config.toml
n_kv_head = 4
activation = "squared_relu"
positions = "rope"
qk_norm = false
lr_mult_qkv = 0.7
seq_len = 1024
dataset = "wikipedia_en"
Each number is 128 + 24 x the weight over its row's rms, rounded and kept within 0 to 255. Layers, rows and columns count from 0. Numbers have three digits each. The size before them is the row's rms in percent of the matrix's.

# down: layer 11 MLP down (transposed), 512x128, rms 0.187, rows 79-125, columns 64-127
# up: layer 11 MLP up, 512x128, rms 0.286, rows 80-125, columns 64-127
down79 112:126141131129110153166133131116141131123129147109156134102118136162147127135115145115158148118136103093109158145161097122123150106117115079134120146149133150144141131077128120091017115130158157
up80 091:147115162114144114096176067115147105109133083179110151114086086115142159098118097154090135115144134113133135105142112129146152099116119183116141114126168160103126137131164120111171119175123150
down80 104:117127121186129084056141129125120109125170146118139133101139130157108120174135109163128137167105127137170142124106135106099105114097110116144135128145167146129137142144099150114062119166150126
up81 095:184151073131156114165131102140159173125088134083111168131145136093158111136121109147157152107175129089158157140144160138112105115122115071094148100140113120117169103105101129142134143140144109
down81 094:177120103100109093088149104150122159106133143059114136127110154128116148117152127146113136120128101109159134141130137104136170119118167127135095141145124163153156099136121136132075090172124140
up82 088:153151135154160103133130135160160166118104055176150135167121129133111123126169148145123113138141151090127156166125104083105134114113113147090093128176109129168108134144119080159151154156160146
down82 082:118119131129151149108115171145142101151122136138112115145144140114100149097153104157095140093106158081137170141131167129176115145127117127115093115084125127144134182158149116152100117127145150
up83 121:146132165122101153130148145136089132101089123139096167140137088149074098140097135143113158167114122130106138128105106159080083113146129109111124114072128087110091153114142114145163173153110123
down83 112:154144121137109165140111164128102136141100136117124134121141140091123152112142143101105136118176138146121134118134121139114109081177129105113133080144122136132113138150155100144128103082106159
up84 093:097151134122110127117147146107152116139120122134093095097090143125135113176135144111126156122109160102118175170096095153111126162098092139098157112118147084130069129158150156126150114125138110
down84 091:087088203089117124166124109132130132132143148136146151139135120118113142115120127109134162127122112135123156107143131171166126115193093120171115146150165102133133120189136140107084144144108112
up85 088:087098134107090124127121124114107109142153109128067144140121148132138113107109139155128115088140164127106125140102130141135131122164155155097134106141108147139127115135129093095121156118126100
down85 091:114116166124104161132115158150134153119089106116187120120131102133128138140105112111150144143086155153120106072178121147115145080117155117124097152114139097133106098124108137119158140151142139
up86 106:115117082120100158127105131133164088097085153148129121099123144124143155163114162098157121122120150168117168121095162119130129134113116102139132111103115126129117161117137126170144135112107125
down86 116:125137148120114105126114157110156151066084125162139145089143129075089165142113155133156130189146118139139122129101102128132121117133118131132124101123103129171101110099121113089072145124116112
up87 097:081144157191142140101107172148126155150141127115152142100155106090127122107102115164116170092131154108103142088129184120128143091134119131136144169095167121075122149153193125159156090120153145
down87 105:110112134099087108194122130148148108176139115153085085171111122139114121107170089164135098109130135085143132179144084186118127110163150123122142126111122154130133115112130160115110149134149142
up88 098:109104159120133091124107139149159119106111152163183145119115143105107113163111158122135162136131159141145108121097139151155108139103147105092118128140085148133119122087153149099112149119114150
down88 101:110166109100097111115116144116186167135135104113122138106088148162122118131129135105145082130121146130140123155143084087105166098099146082163107140126147103130090137132086148099170154160093122
up89 103:128159111113096177090115139109094182148183155115089139096096107113134124149150115143139120102154128121149096147135106184131149161135135138125139110102096131116127129081132110140105137096121155
down89 110:103166116085139131099133106119100093143123103098093098148144146088145104101097142150107122142125113100104181142115161120176131142135143116178126106163131122097116149127129115097088146131115132
up90 095:079121123106160126113174118114115167153157098130137125087057115101164150105113108104116129133111120112115106165095126119106112144107155167115134125090138105111083133130096106071104137088102148
down90 106:190129120160129100137148167098124113129139132148146129157153142166072140123168122129134116155159122158129131116138150122131134136153108114097146137103113126140111140152159158122035102144153125
up91 097:108127153158133141095119099154138153131129111123120155145125129142134139134096132095087112148104098126143115117063152122150149116144116111124135117141136161131114130156159106138114139137102140
down91 092:110136143131120150112153144140149123111087115113143125116134127134122085129152129136136174142096160144152136176143098134082119169126133117142112147162164115097174086110119119087041130127134104
up92 094:129115112117104132115162117112148101106127170152162114176121113117149124151111149107127152152108113134109149113143136131129147123115088131136179092143103094084116105174115117148104164079135139
down92 087:155135147116089107175086122098140078146131126110154136141120121116142100136103150113118077078129156071152133138131142139173108130147137134097118119108129144143126154141116135109106127107109118
up93 105:101118109138117112100149124117154141137138130100144094096132149083154159151118146180089097124131137116148145160119119143127129150109166099151133133084100118108128135172144119172111120153149142
down93 112:184140132104135152140120107138089106078116116144123168107121100142107123120150119130136146137122112145142147105120120110113106082076080171116161115132114146154137150084122143084096144106096086
up94 101:121136135133084132145192148142105114092169165179125126107150109135114166114088152139147126161116135134136119098089119074137141156094104134132147106173159146149130142127137089123115133109165165
down94 094:132112093115104124128105121182123157162120108109158149101134137101109069127130121132123163111120091121157145119153087180147124071142139138113106143122121128080118133151128130147119175151137146
up95 122:112138138138132151116135112156172102162119149149140131122151123083149128123147125133139130118108139135114118116121125156151162125120137140131101152120167121117119156122116121111157102114117131
down95 139:104120128174135145140104122135110098162150161131104167090167114127114151127123126111125122123149105104121136124116124144109144111132127126107135117132130145127123160164084103133043092102159149
up96 103:076140139092104128098172150091118097121118151123133147113190145137132165130123144097152101132171134089148112120149188178154124174148108146162128130109144106136159133114122102099185118128133149
down96 110:136122124204102143066145124136119119140133149101114104155126153135101159118113130123105134129116133135101095133135149123139117087123122137108116120150133169171094141085140129149134154146107134
up97 084:153133155113177086104162079100164124124172063150125100146115155164164120111121119151076122149128097139148087118127116102158143145152122169132132144145149101151142112157106171120103096130125153
down97 089:110165141122128163145083206133103118150053163113110155116132127133116118130125154154126109110127126146108136179101134107102131117102151129146113146129143150095105119142118132097078176129184138
up98 100:123142130096114108088113140092078117156116169113163143090129106148132130105055090132121141144141148117103121121099106112119138094101150189093117119122151165138133135126128120144082105174108159
down98 103:136123132153138121158105121153095123138097141098178152108131131151118101110127082113163125092157125070110116146101117132109086109135129131123107123123106104174137120117125116110108116109131122
up99 097:122123139087164097119113109108131167143167153105119113147125147137121109139136118133118121146123089137169190120160120093107164189117149121118117139150111151159120124129123125098157094141099153
down99 092:095108148129143126185133119116142126122156114108162124123147162149160126161134118138163145129115137104133163138148108113151107105140128088126140109137129137152115155140142127118088102132125125
up100 111:142156085095149142139137119087123135170114091100154109118144104111138097116107165183152160146135089136099130134104148154154112100106128130152152109073132102108134138120094127130141099109167127
down100 097:118134096130088121138152150148144158165111112137117103129137109100121101120158121139139137134197114087130138123142148118174139106117130176126130170142108148144128121097140185198112125126138095
up101 105:144108141109107134199109132067089163133117112097147180102142093132118111120121097142175119122123150115082105124139110132129135133121111148156110152131133097090162134143084159151172122161143132
down101 103:068147126129160125140153173138149134094108123137122137158130171165105119119146078168137064132108110123137136116101096139136149106138134152128133163109116174115103135118117117104148073115099139
up102 096:150119160152127148123138078085143116137128126136133150157110101132169102126130119127137144137134157089110104108097121097167160121104146152174111151142160112098101135103159129088144136109143139
down102 100:101098142089166116145117154143109148111117145166116142096126155180114121105163154156174116113094148131132121132149141143127147150110121117103145123141137123140158108133147140120107121110138077
up103 087:160098102133137091141157125103130086123150137151121146116129150118122113110162122155096068151083142090130141122132132123114098120102113124124099108118105124100111102124152134125125112146079144
down103 081:108131103131116128118172097156126107109141128089141108124085174125157151115063118129135149130116100116166123093117146130114135130148137121201127161134116153126127150096140096127131101104150117
up104 101:149122107125104090138121121144156160106113121163131118157099110170152091144150097115123111136121128134128115049147133156149181120106102077109148154123127110141113176172080126129167148178153114
down104 096:159140125160126116118126156103107120093151149159161132122157081097143127119130146154161126096177133103178130092113126143150161096164118098108119139122139093122098152135100119111076128101121126
up105 095:090132138143161157093098133114127100155179115154170121120141084118101098149129144133143117164131159154156127138166105136112152094100099139107102150160043098132075109119120135094120094100109131
down105 107:152157094136092094157142114145160189097113125106092145113130162151160129095155121128133122077144099124157094134086133124141102155147107144118123135106195148126125155144129125147157140145124112
up106 108:106137156150117131070109121178137159163120121128146134154103096135120071124142117129100164114126141109136110141119126122109079125086135167131129118157127115103099084118111107135116129133113136
down106 108:129144129124142116181159142111120131128108106130140107145128143118117140126165172193134102151129121166090153137151124126114101093166148098175125132114109129123146154112148137139054149145127141
up107 094:128145130127107109103117135127149109153083146113151131144142130106109110125160156121133118144090116176129169097161162118146095131152095141135113143130113164153092113085151159160097084132116131
down107 105:104132145135129112173115112177148126153153104136125126138085106124131132157074112115129125098090079125096138129142078132137123120102161113166126118113125098100155135131127121105044117119123163
up108 104:180111140121138173148160127158138141170156166133139127143119127097122164142135143105102161162154103115119139117109127135092184152124157163103130154167103102118101124138113108117126137156126147
down108 114:089127151144134111141109149123159095145116126160132141082090153119138108165142106100155119118088094126133129158124160103099175138108140179107116130165158133133132128126165126124126152136126107
up109 094:106117092132134136168132144127149156145123094136102099141090129130090121122095100150122125116117119154151105086102125098127081098131115109098133098134091148119090140124125118114145150121151147
down109 087:161160122099127156119151132108113106110157062162160144154117100092156136143105154096172101151149115128128120128135197160131132143130116165158094083112111137096151133132138120133154078119147107
up110 111:098117130123125153125090133092105156124105185146124176148129121141126111159099127127127082107109168118135104087147118113135153143148147113122114162116136178114106130141205115138146134106112184
down110 114:099181141138116135109130147124117132094116130112097140116142143129136085169185103128094126104078138109141132113133100152105147140117122145110143134159131110159150086149160125119119077142153106
up111 092:122124184126106165140087115113116118132131080151116120100178117099146115124129144144097148146140141119140128162130117146119151111147124193122131125114130148132099152161129131141169125140094119
down111 088:138119161147133076116116122161086176118152133082079134154172149110119146111112121118138092089155087117133117116141127123102130128122114119179150119153134128124134166141109094103165163115132104
up112 109:156106085128087113086119147142137136165107123144141113098140115149141112094131169115126159127118112124100132154122081123135199124177123158066116121128149144147116130103146110124137122165128151
down112 098:096113123151175140113131106095114135107092094117114111151130118121110115165123091188123148150103149141128138096157113141148140154176103135147139122087125125172136098102148109158136097108132127
up113 110:145136108137095146117137147127121142114115139141176142145117124139135139142121115145110101129115070094113107116139164116159120074161144141130131135157114120139096112105131122134127156112132157
down113 105:155112082077114165116069109130095129088115131155135141135149139108132177131132158167154117095138153102103153126151079130131162158154125148133135113085103136104161129124129141144182131122131127
up114 098:129164174142131140123095118117147136156122134098108148138135093109087119123150188086111148133096172112158150063124089091091135159101159144148118104137153095156131086145111149139105092173147140
down114 106:129145146095130120115157159128091155125127130134155080105151093175125096164143119124183095122127115139140158110125138183180139128176136129153129103105167118121169113119134133127202127116111113
up115 085:116124091139118110121108146131145129151142149130137089095134148134159117137140116113070114162135174121109133140101136156109123135127134129105149107133126139127152115091178101128134136154087183
down115 095:139129101109142102154117110162130123115145137151185158156132124087097121190096117124162116077135125148158138073150110133155122129083089129170105121104120118134107089145116146119067121150122124
up116 101:128147137135146187100110136107119122119119148184135064102140123087109086115096114107117122103127128175142138116129120161153162149102148113142112146090117151152154133152176138129176148109103136
down116 099:152130098098100151142131142131105135159114140105107141109154130091137088090158100137124158140116142064095123135166158131131152083130134139159107097158154073119116143142113124118116138105147168
up117 106:154164107109112157118150173077145095195168146143161115117132159094142134096110141110133133119147128130110146116134157080106123124116154131115097152121145106169131119143128123135158114148122122
down117 139:101127126105120116118125117131121121096126147136136153131132118138117117145161125135142161143113113117140122147163129155114128117109121146184125139117156146097136120132127123128154140147154133
up118 124:135145125113162145115128114136158130101155114096167117132071101138112120146138103142103121096148115117100113120100125138156157124158104150100110151114128137088168084129106060142143112132140116
down118 112:106118162136127135123175185128140146114142166137116122101116115176112125116147106138097116091109128163122141128083092125139145186152143097117127135152119152148133124088100092087106091135138181
up119 094:122137149093106153178114137124112157155157139123140140121127146158161108110145125094101135113140132122134095163097134083103112125118098156140135132115145136128126169117134175131165131142126101
down119 097:138124103150152138107099130127135137134074131119128159160173141131103097111125143142094132111130110148140107122113088114132133161138128135139093114101111124157106111111170120162095108113121087
up120 099:126142121156123109115184122137126141105133117123115121130119134119126150125084136137124085122125157179136123117160123140164152170104132110091098112094156117156131157156137097084179094142165158
down120 113:131099125121130104144139147126110119178130081143152089124100119091131106131150112147066145148139127112110144122129155101120104135145135131141138135135131147121107137083157114147057130144119115
up121 104:094164102106113148154124133091133081154117129149091166127136116097132101112148131140135130139084141096089171171127090142114157087097164122129081142145165134143149142093093141168140116132134102
down121 091:119103137112117120144144134128125113087110108124101159124152123137152157150116137096104140101139162130140145151123124169130212135100098123121163137120133103133108137086123095122178142142114149
up122 093:131124150147137111120131122135138073139111141122118122148081159182099143143113132134140118107120143119129149161096145144142135118101137149123120120128124191089148104107129147128147126123128073
down122 098:139177150136104135165132154137148131175104135125137088139160135178138127196160157125134084155156121118141148129140114174146100140129122120138092138101138153096105120097115092102097135111142118
up123 092:104150121164107104099115104105102125134117153163123157182090115119133125129099125099150111125114149092117150105095120136096142176138157139125140180114164145156117167107108120127114131139140124
down123 094:073121101121112117133176150184155110142138132126119087121123083151112138095181123148108175107119099142149106091150110122151106096121124152130137125143143165138135127150130158164184166126123098
up124 098:108106115088147112146110125142091125154174090144161133106127132110142134106129130130151161046153119116130166118148119162146114143161117140160142099112157156110164129136100086114138101179135133
down124 091:082114149144133153112148140153130106106137125116151101115107112141166110100163146145165126136078159107131110135149081155141122141137138127150140164152137158122103143132160117108120127149082157
up125 113:134146126133121129142142146144135150115120139152140130153088089124122108125106121093089145151167147116103158111085162081138141130143131134116159173134134141098125124119107139150099075085079152
down125 103:123118115147127103094156150143128123150106114128146133079082145138099116160100135114160126150133116132142145111083128122107135141130093117176145118129112121147105142133168113125138163159152121